From a checkpoint of a small transformer trained on Wikipedia: MLP 2048 SwiGLU, 84M parameters.
Each number is 128 + 32 x the weight over the matrix's rms, rounded and kept within 0 to 255. Layers, rows and columns count from 0. Numbers have three digits each.

# layer 5 attention query, 768x768, rms 0.088, rows 434-458,562-586,689-713, columns 320-383
160153161114131191110127161133205142161116136128133141033176110102183070126114130075100139133165162162152144167100095147119102165135102097175093125107158166099150226055063101133096096121132150
094164102141100130101122133033092068164125082103081090108118188148099108138187153115118145129128112110099112089211185168162090126103160143130129160120098084132118163150177087098149128128147137
139146131120150097193170101154132122161159130076144158090112174047115067158124115130144096160093114106097153136125075134161174148158100158161124164088083092116146077158135130123113142093125139
156122075128119150115141077130169126113111159106211117130094155092097127122129125157104101143189128123149182109141065126116124048091086125154149178078143138177056145122132225056125103070073153
099159157131139180113175127125119174157147149083120055119090032112109151179073208120066184205105170080073151161121199145125120180132169117107146062102153200205116184104179101110153155180098189
103118150138146112130157109174128078065104115121146128069208215093161129120148148180158130207139117150161130103087106095098171101192151155104117136151163090154125149092082173122171112172149090
156084054109133120086121144115162092107076078082114110105136134104096070085164074168104101114153128093136118136097085182095131143098100120131031140143026159175180169169081186117092060110255077
112154155134161113124100114116135087148102113122133093137075092097161105138163144156180112089124142025059086116166193045130166174086179171136158103095094147091101128140110126158203121168163142
160095106117121180183129117163129094127157122096062126116124128126140128155102154091064114099140208159069101060170157192126090154124151116119145117146120163111150142177111090213193180083094133
084102130193163158102106169104099152108101123092104137119081092119095155165117139085121140110136143070118115136164142134121122105112113162129086144135088188095094162124083105154156061105139110
086096154150083122144101147188085160134067151102146145093156141106150050103149152189088143168119092138121127076101097130157159156088095070096122098121109126086162088046105136181041131113152070
142116118032134096119171088150077130134106063126175125156167104136131141180171136141141129110137121115190148116106167165139114189143176163143171139113063103119166141127122164160155079145111046
085110149072105120098100135138113145136086085116122153081123097131112099156130129140154112174120156177111093122132115098076138071138047117097086141113173163144133111097106123127123116119094123
130094158109136143132089111172143121105086087151127101138161162182156176061144092160109165145100122101144139106123144139167112063089114171195193182166074062170156065126107080150142151110139058
161157113083070153155127120161117125141154155101066122074173154156057071139136124109214136102100097182152173136129198011152186158175092105038148099075160132153100141145122155193148197135100167
117094118143144173145119118122171128181135144106139135121210038127143132153146157168123133106064164110169117133070153158117159203104107114119099169119125093142180137097111147147153165126152143
120129169163115127132110110170132128099126190123080169126096165124147163103133172123130211148187164110150104123157177139066131098101128114129155132197152123159146153100199140169134100142153170
168102090092119152102129074104156121113125148074124155115152114185175079135059153190104183105169151121120125133123137063144133162152068144098132068120125136165106171131099108199196148192142066
137111152136108118108110148133140119125153122110088139113192097093073140137137100143166077154146157137065129144144094073102176093142119145132098084126133101123100074137125124128078107092166127
152168121152156124156127087087176165167135120138120164209117057069109120126121108149130134163144132141114102185090156174148128163108128125107073145126161125095134087137108058078141108169126124
157121123179111165087083140102126142094117106026113114141140111160112165027170144135129121062166147091132101136097073179103103149144124172114105097150122168151064137106163152094124143065118105
094169067177122068153102126085099084152134126110147110145136149138134152144135134163148155134080143138133091119122150149148113107106153151142120139132116113173121110124099056135145176102169094
178139093140155110107152117148190142136162114176139189141160161180134084156174105132123098160114154145183082103135114092174079167105183102067099132198126157180101112079132130103134132139075135
106119126084170158106126141147176072142181164153152188110189141097146127146140156101108148133141120106076124106120119174142062167123150076163173105173140115086098111100097103093088039105126073
131117096112171127140135142133110112101126114086175151133138148109134107166138163091127093152100120179160109102176172109103198133136121095104108104190153144118156086136169139204139110143127135
118081152124073137180169147073159178077106086150079129156192139149166164159147133126070064163135092140139073107112157062165118041146192110173104153136117087169126069100101177157185117089142161
151146159134113171138134111094150089117094164108140147103098237118037107152108095153132158109105101114082125107095130145192148204121145127113115086117163132081108104095076195179112125110033148
140104197114157142129106103094081121173154103155188176153129110191165046173171156149105156130090216133105142180165067170175118122088108199161136094105144180150148161181158162135152107156222091
105099182160126088119126119169140080184104150085169137052136098153120135138058135132063119146124126141139087075195101101190147109112177137175103147068102190105127139170152165097098123115147096
132168097140167057127074072189127163171109086179060131121091109188171165119124158089051209247157192207132108103230206214018126188129121174148171061146255120134083115099096097059139163149135116
115098084126093146112140164120114121089083089156149148097113152125109080171162180233121189134158025167190108180173184156189070157194196133113121144102102149154133101145112091131104099167115083
157116200223142143112127109096097142139167133102215143136109161067133129037117116116083159127055103087165133083107175076145146123141167107125164157154130175119127108172142146128139082054138169
143119164148144083131155110164122069120087101003108103192201123069116068138175160121107200161106132175110121103129108159071167211109137132171125145170071164088162122138094186102155130079047119
162163104149173162171164140086196126179120135122068123128163155079141132106142186185165121095185117094189132127092104184148198140140152132108117104124185171077141141110153069182110174087098172
141108130156150117110108166124130134191122126130112190141104068149133109130092126128192146130156121150172115077172115093161111136135172167120078137134080109115133129154152139077128181135083071
121100112150167117138083121143070187180116155066104094108124144147143175136043119129097122087106159117146087090129079133178114098175083124203128085171140085046134149101207147161133150133095118
066170123092116113081116074094128195155060152118144137098147110152130100099092104168212129093123093206106169132078128147179090090094096157156145136086162097131186134151099124160160132121069137
132074114164112103125093144135137182197159156103116176113120101100133157165144142126169180094120119040112119080213082099140141155118144131139135093104149144099132108101177125105140119086102202
102148067110159126113220143098087086144185126140120186119157126095154171141153147187140144139062092114134121194146138174172140114146144147128131197086127190129161074102129168152149138199124095
174116149206142137103129142125111154086149144131104120097137085086105087161139099118118123117124096108175165114137149097118141148170178105105154107123079108130125173179061106164119165119136120
102132064082165152147139114114178143152127122134131155156164180073124152157160190156121140076087083159139160117110122120138137135138086113104097146134120194146100117093123123119109101083132113
097122114153122098112112105108119118140159144156112124090147070132121107158133109105111124158177159171124074097162121141147149110120122065152146194141134082130124126072197126117094118189112110
137202133049122152107120096111105144135103134129131092122169139174090071131065136107105140105137078137148103146095114109152118116121090121081145119070176105142134096151085124146191140217142104
133066140168111088113067097131069114100109184133088142100137122086086088128150151131137091181095181142109123111106068125132117130160089134092083155128110097162122174087150068118091108114131077
109100149161142160098147086155160162122148140123128137132104136136122126152122111155092148145164106177155128103121115144191065071176101132144131135085145174112129114147122141106106105127121101
108111112123099102113125173160134127176110131118128060152134121140098148164113115195113079139146121105088102079145102166173075097162125144131142152074116123089090113156147126129097115075089120
139122118106176109101157124141135162079167160127132117173107120111136127132126119107094122151135129126141106151100157128152132115064092070160151103146111117159136123185119158115117100121147094
122183156155169110128070118109124094162131148141127126166117062108095105153179114152109114166101128147145140126135136089103137127120151110089120074144165191107058113089163113137127086166198181
158166122114162159121149126077183050134134140124150106086167159111121097133136111100175098132198083099121143154122147175143146157143107146118145114117107103120174099130102168028099092126145169
128101109126088088203169066129081127104111111154116158157137136085113160114209114119127118165137157074176109101134164086109125099131114118089087097158104167153134170133171162117178121083097122
121153177157122119167104133155109136126182096070104078132116103081158119086059076110025198122147125129106141127131162150107186114136139129119108179168100122149094108131093131241077070180129193
147124136097122120094121141146088118158094090087168091168182074143125058146135108164136151091139152138097138100086097122124069117166098129083107118187165078181124096089119179099144158129038056
099131103118093022133157167132114152130108127116154109079141092149130127133139147123151144136137152088095143134129128125207166136110109119117066059087118167132176081177097104134157112133091119
134140111027089175112157163100163141203140101054154103119122188088101132128118134094084107115147151075133144106068142085123101112151141099162143151105082111120119081148116168112188103154204171
110046146130101143114136070075073167181116164113193094120178109033095074127125133123165099089157119151212077099105051159170176155204144048108144052144199062166143103144118167096076041120140102
071168166147110113099136118140146192156069148109129162074124074132108100120075129062172095119103157126059095166142212039055094180125124136143081072120094185181152121167184058162116170097150137
153171146138143177068132131115110117154122117041139154146165137150084117179126192118085151144133103124099129088134151146116169088144145178100069091160128118097153144136082092158206096134107117
147155138168077091050110126145111128089158096032097033097124104194133104096144142099179100089252174058048148132138131181064178129130076190192156090238118101151088059183174135094042116151135095
159083106128171128159094069121127115147122138155124093205168107057170128117130180089165151149158123103065143103130195160173135094108084089143182146147185153129152137120136115185084203127150096
127127111132164128135069136172155042114168131118110190118124139157160128119105120115163098126117083137120122154089113141105100092183163168155081180095147145181143128139111119127143104116124142
093082133140087137103155189151085139136190136135103164138059107129099130165115118135157172152099119124141160154137152102137106146141148095106179129107106133110107189166156170117153136183163125
139073110177115123142110090118066124143109158140124116130161088154079138126074107142122154161169124138127072153089110166146122137134074097138116153156092087125139066129106185111143143084162067
101187170096096100104138203144163145117101194139124135121140094131138056143160170176181109156129105114141109169105182130151116108114187116179092071169126125120143143102128119174143080154214167
101081137168096105068104149134113091189186125101124213145119113152178094100100149170093181060183150104171140174154165097100192112119113135148160142086118122146127101097079184142139116170079111
203143131126133099135082074123154092127133172133153132086180113129111142090118125053116085074153090096098109117176188190096122122102146178144164192158092121135137159135168121112110124143099116
094125106124128134085139165157122139171154128171070160077109122088110162151135147115149150094144119134130112077163147116098147079101103098068160116127072117108167167141128096189152127132103068
131117132067157147151095121143171152088161155093133137134153107127132150151118104124126104106096106135125117142115161100114085111131139108066127174083142185168111138049151176089122126164165147
122142138128151124108137155135072127153099105116089091099142107128127091120146135161161173167172126160132095132117138148126155143111136107156125117142130100158150110196143117094073137135157139
146098131135096086151115090115138124104139122088147183134140105151159109103084112162079105121122173107105161120137104139141150155121092176155101125129127109142086131115112137129132132137156078
102177163131167069163115199118099136147154096142108147122132124092124080128091131135153106191152146152117117090173130149083145113107136127157086089091124120116067119100082141146172147190131128
124121105167171148133118092118152127122188149125106162140168071098123102177163086150137141158108084117089122097111146155140145130110120089132113115080112129139136127134087136136133112107151096
076132155157140163125131122169142127145155147110135093078138142145111151104118133115170122128170140105109066153162124100127066124182148134122118097116110138115062166129106116070121111129160155
168157131113136121098073137114113145125148124118127097126096145071146096122141115173151087152106089126094126152071111154148182107097147143145135138142124143180106154158111110089054108123154125
089098091169125080103120140154195177191129142108164169099186034033104111176205151169110088083143123145123115162129223112141102058078149152112133099140097083096208152062164126189158157112094149
091105128117113151115169113143088079094176142157173117168111095129167128148102138124170136102147075102143185110114102157117155157144110136139131117154131148142052134100086138164096113114104090
# layer 5 attention key, 256x768, rms 0.083, rows 177-201, columns 320-383
167141132121116134170142134126189125015115136177111180149141107152114155140139161148108032115171133089139133129095177101127122144133207152123119082101085134069164072111168165131134134155086153
129148156134114167109118064144045114120077090108133117091128160124104089155135174083082158075148081151113116083124205108115135127131153109141184069086126098097136149190133129129130116103093155
184152198138112153117133140101118104127135167138142162125126123073163115107167105128157141079111030097102123121125119067099083168125090138118105140112173096090132057125148187127190109175186145
101117080144125137138183150171104098064101096172182126097169072114132153133044106088160111130135143072085113151127101123114194148115095100134149090101132145100190109086138124139192116059134089
108139089111083143120173162136129200144191144178129127140156093151109152109105117120118133144049109131119100131087162107183110110155070162178093136138117114053190062092091110067104161160122150
109163116109129104133151123114097097176079111157092103118127162159087094143103101122148122063116156105094102053093125127098115126109063142116181136115102161148110112169141119098104160151171174
125088156058116123182103129145118133164152175134123148161104175121151160108115129101111172130106093135120161140179102106150085183104041065116135141139100142105119116147174163153113121117114133
104139118123141177111162140103128134113178139109147139103197095158105112148049227150166096112155104088161089139150090129130174112099130104132184056150167132103115092052100131127140135089100119
109091109110085127087158080145135196085139186174149106128149103089069153093163115183176127068077098173079114086106129134149151126169147118086080158090148120166168142117099092043134093112124087
120168125140123082150062077099053102115102121138090101149173152120124099130127158121145093125132151130127178095130094147143139173112109155138141103176078074163139149069156129039124117164200072
103079183121090111085127068120122148099114176165135053100162114133136135153173089143119074147114084096155103101159167112131089125076119162169132063118164133179150114180086072144105121149038081
183168200080124101127151110146116144128106055146125111115101085171128113119229130122097128086162113108161102088133103198121109081089128130100073208076094101160057136115124111078088164164113121
155131148119148045099126158093123073077087154107113122102141183170154145171100199138099125149133108109111124095174106113118186134096050106157141128064120153157149127155133167092071103096154068
148111183132107125092110141100155179068087202156095147090158139186092187182179136010087142144140141119150107189167129171086167138120163143204161131175125175120102165118130109104094135152168093
150172128111158086102072153162186152164179183093078088093082137103192160119058099200076104117144132114093166099118089064090105166100104077131133115129147140063126128136158151064139107132105081
130112106167105124099122149161158149132111107146098112145121109157165153140152107132153142096183178078105158115134124137123146195129179099113125147137068129157108103119179121113107105147120121
183132130115095050134114117129121169131145117099165160125081138180125142139101084101131147158158105141106118121087149116100135097131162132072174107103111150080130175099054143163128103156148109
122123110188067169099134138176165108106102070119180159050123078136130178143078167130116131172146090084067180155122118120183131160175158078172143119142108172177120163146151113147149170124186151
134152152148117068119104144070143100138169109062174142097115124127090123132134114159084097196110135141126168145163120063122126136129116125098188095120145129063130108106082106098206075107095121
127117125130116181124167091171128125141141121200114136164122170145113159119114076090106092106139083121129136077119113109167156152114092122165164133126117112086152100123174174183129117118132070
116084134132145104121130171151139086145133078121118075084099168124182103138128137120110170126135127157109184152078080105130161133176160155128144140179100162144076152097146180148124144174118152
135151183109164115144178096059121092104173154255173125153114092100113076089139120070129214125140156134119219126115185148096225168138157104124124126134104141138165163086086180121232089156125098
138108118095119173155179152176181097118084127139137116125135139138100094072132164116139175125146179101176162072112140155071146169160159109140111110137108136127122114140114229146134127121097174
172089121124118124130146143141102152093148090191091095087070126131124098085140131142217175151149162166104099099161053189100145145187147059158093095113118111132115124086100110106092133104115116
122076135102139118171111167155137126162119144096128121103110095146086071106142126183129148066146164100136111150079127122145060094082101118128118160114143161196102142111175172136125151144147065